{
  "d_model": 192,
  "d_mlp": 768,
  "positions": "rope",
  "init_std_qkv": 0.053
}
Each number is 500 + 50 x the weight over its row's rms, rounded and kept within 0 to 999. Layers, rows and columns count from 0. Numbers have three digits each. The size before them is the row's rms in percent of the matrix's.

# v: layer 5 attention value, 192x192, rms 0.105, rows 37-43, columns 0-191
# o: layer 5 attention output (transposed), 192x192, rms 0.109, rows 37-43, columns 0-191
v37 114:515536466495446591479455489468550372428477530508515503501455559561536492463420436542503529448540477500497513518547591440483511519577505517519528486529538579660461528500491610608467544515612520429554491496494539541478490459469430497449454503519538484418535520514488521509530362576499467541512445544497515466448484516467439557374464497476653562533476526476500497645505479483497524551514513572465507526553450508540474490526520461489408540488456439433488453460604462484483435468522554474567431493457559463460602529467557534433461490548484520469427560404447461545487404451429452489
o37 108:471542434547558484516430530466502538543554487424403499536500518451454455437474549537582488467470452538490518450545514512425514561504452447423437503465551402447571571521505475469566457511381504499516424371590581420415539494580501489529529469580551530605645453544452589507403548508491481546541509489543496528364431525450542509423547444508604589552432548456524482497516447451544491504458508553462475530443441489495514466518527469447487537486487440554480472535531553510490460470533522462563518445566580534512532476429530469423468495465508427494479599510488467590421494491554462454
v38 099:538466453506494504456422500477463616450415510595534460422502507437496451527566410420507467444537483493479514566497546535547513490529530377543577480457465510459452558529446563447453512417616460503561484472456572426480523502517432438465503491447499482451553491588524526637479483538469620502470528505416398506491535528518555513522450554510479576511471475573537605491438433517473497555535450589458484445609434549471463504542552472498570509468470463495507474537482558434493469450534500416515400521547469419471439541530532507482536561575494517573472493456486509481568661532434550502
o38 098:488535512555512500556458556552417470546503514496441453395576428494474460538479467572499447467453424450409554536438460497542496505543452443500493421535532576480498607487516499469493499474545478505477478404489515483446513480437471595477538422493501514452558536545578482532486552575511459452474529545517516498465515432444395473515546470417527462622513531588545496462579474440476570490444439344442549600471463508511428548457557537526577495440503485481491450465468580559465489436537369471566532548546493451516497476413428452538464610498548452446455452532555533512511560442526419596
v39 112:530514497531542627497497519498504576506481515524472495396539510385529528588554471520509483525545397493440532514432455520534533427556540491446512462420512525436441479513480472463548528463605437563504533487536459497504533447472433453509478438508513527454500396567570531533451419472505465587559523499481476493419429432474527484440495517498511507520588498511570519474526450489557587565451504562540530514510457429526627411486474523481433554504450460517459446530526544520502510535505588298495519482399527569460577421506526441364459513525499521436523576429492538515477404499452435562
o39 111:569475513559424502541496485495512508536516466530476475544589496490478498516496475532534429485460458563501491472510510473499481524477499429351409440421482526535512564488560457381612477512544544406465455574493474528454493463433520438453612512433504429514486501421511418540509623530509515437519556547512543477408528566455545591466532581463590598533569539507545463485553473476533552556472579494554553522407435457538521435483551437492527494437464428539481400552518533490513548522407496474450500578519537560516573452419551507536450477530560486414496566513439530577505511569528374497
v40 107:500493563493528547502426576581554591506509526598513515529568411488496443601572445575517466556475548512560509526477484648524457490477371417552574563493492482466497535488542493472460450488509452630559429536498489464520536479454594551463508452549534509437525457485564529539449512426472423558451530505505455509584486423489562573481469469498495462434560556506445495504563579607492435491558418394532519538487493503544467478491457542467388504461533527528465535480417482444475497539591576472459396513429521463418570437501463473477494568502506483565466528535542615527525521472564527523
o40 113:558474525504479370512596508416486529417452590591436488514601501526426492563423379464442517502493489568515469535551498507564467527551510506443555473464537539547475525420512489481534444485580536458508559476527511549450499398371561514504559498481580577455500499447544398577460423534512640518594568494438460456446500456440483528434456483460507407528535536553421517498450562489515478470528486446536496521473467550448468464549506523561540517513421572477543430470462449528412571565521516489464501500445564470463538518442400444457593500476459463568542503511473417553555496563524501501
v41 112:517446527499506523550533506546408540486539563525597491643534410568479501567495522485413429537553527467535421529494459378559482535467640520537510476469481370539462503450480429380527441507498484569527467503604544527512502535473597457488567522493526517537547444479570510383599515467480547359450542528496599502522531457561565452473472499497359436498493520442582461521579528473572522561458449419520533485464442470518580568438516537463505537556511556498447520476493535548469592489440477459477557468563526532547476505501450474530514576489506502536575478486533477502460507507499504504
o41 115:504454516600496550459437487548487503524407449579609525473514500561496478558494425608443529580481499456529475475502462543553479538551521590510524459437413443567465509471501476527506529556511441489506470581453499475486507463404501462577414539480512481471521465495495547495501558522528493555487418563507542550482501512594537523538442623603426453450512383496529537484427485606490497549574515433607481477503511443419488520464470481487476528480588516440521588542472502452448546618422520447507456523455469437487433450542442479570471523522520495553477380579470478441571473616394498523
v42 108:459528466556495467549534571518472438472495549490458526515581414509527452553457394488479543478459493523542429551555562447469401454480603537503470417533502451530522443484452475554506512453512497593534467454478572482456462455462547500421481540471481540536534517514605518403498457536536531434459514492523595437483523521490541498365557445612539358544480506462495437499544508447574590441479489412471498497499456587474432505418478519432356576517515421449489510414519420494451478524478482493562540466531527484536516454498495460482458508503587441550585491497510455477426444490550342502
o42 103:515541525588488552489421410486501454508483486581523516542389522471374481502482519567448482527446520508575522503499473525489508583504618510497400614498388475578485559508453545527497553510459486475545485492453555486546533470474557528490452533543502502591514448471538527508539539539406541617522567513486476514484496573487561560407576412610608536466476429438523394469472430582540497495568506509539496384471444433471469501472501431512464521501474538437454590512551466530464524551503566475551509546555512489527425476542550554470547430526476503594507448523445408538457465545496386459
v43 117:452453462567485466478581510497516575434514556462510518555526468430410512582448477416383456356505518511498426476475532373495535447430496476544436474528480500436540540463500498509506524454471441455487502462510567478487583559598492426524521518423423440554515572504493507607476592480489492544553499435464467600449443582513601503529532506468459508531384492476545545415614560494467585489503479496468524470471494445460469456420566539497470575572539593568499524405514561430484517519455489518490511477615495449506481453512522498491506529521444495522528538503528584546498556628542565467
o43 115:422466484514470521509505472511496519479483519533596459432481544458513477547531504459475493513480472481514541495489512548611578480448560490530476509476434481516454413431452507442508571452568474542536528479391570491585480518465494567468493508448437566480497508482461529446497579444569437577437457405469460529667474498511490482491524622462524524566471423541449530526560519595564478600522464497516615475460513475514389503547529421523524474514483479490507513465466503543518438490443432600464490535498398511466483491543562545630532648479446564512549410538482558456538516531574453628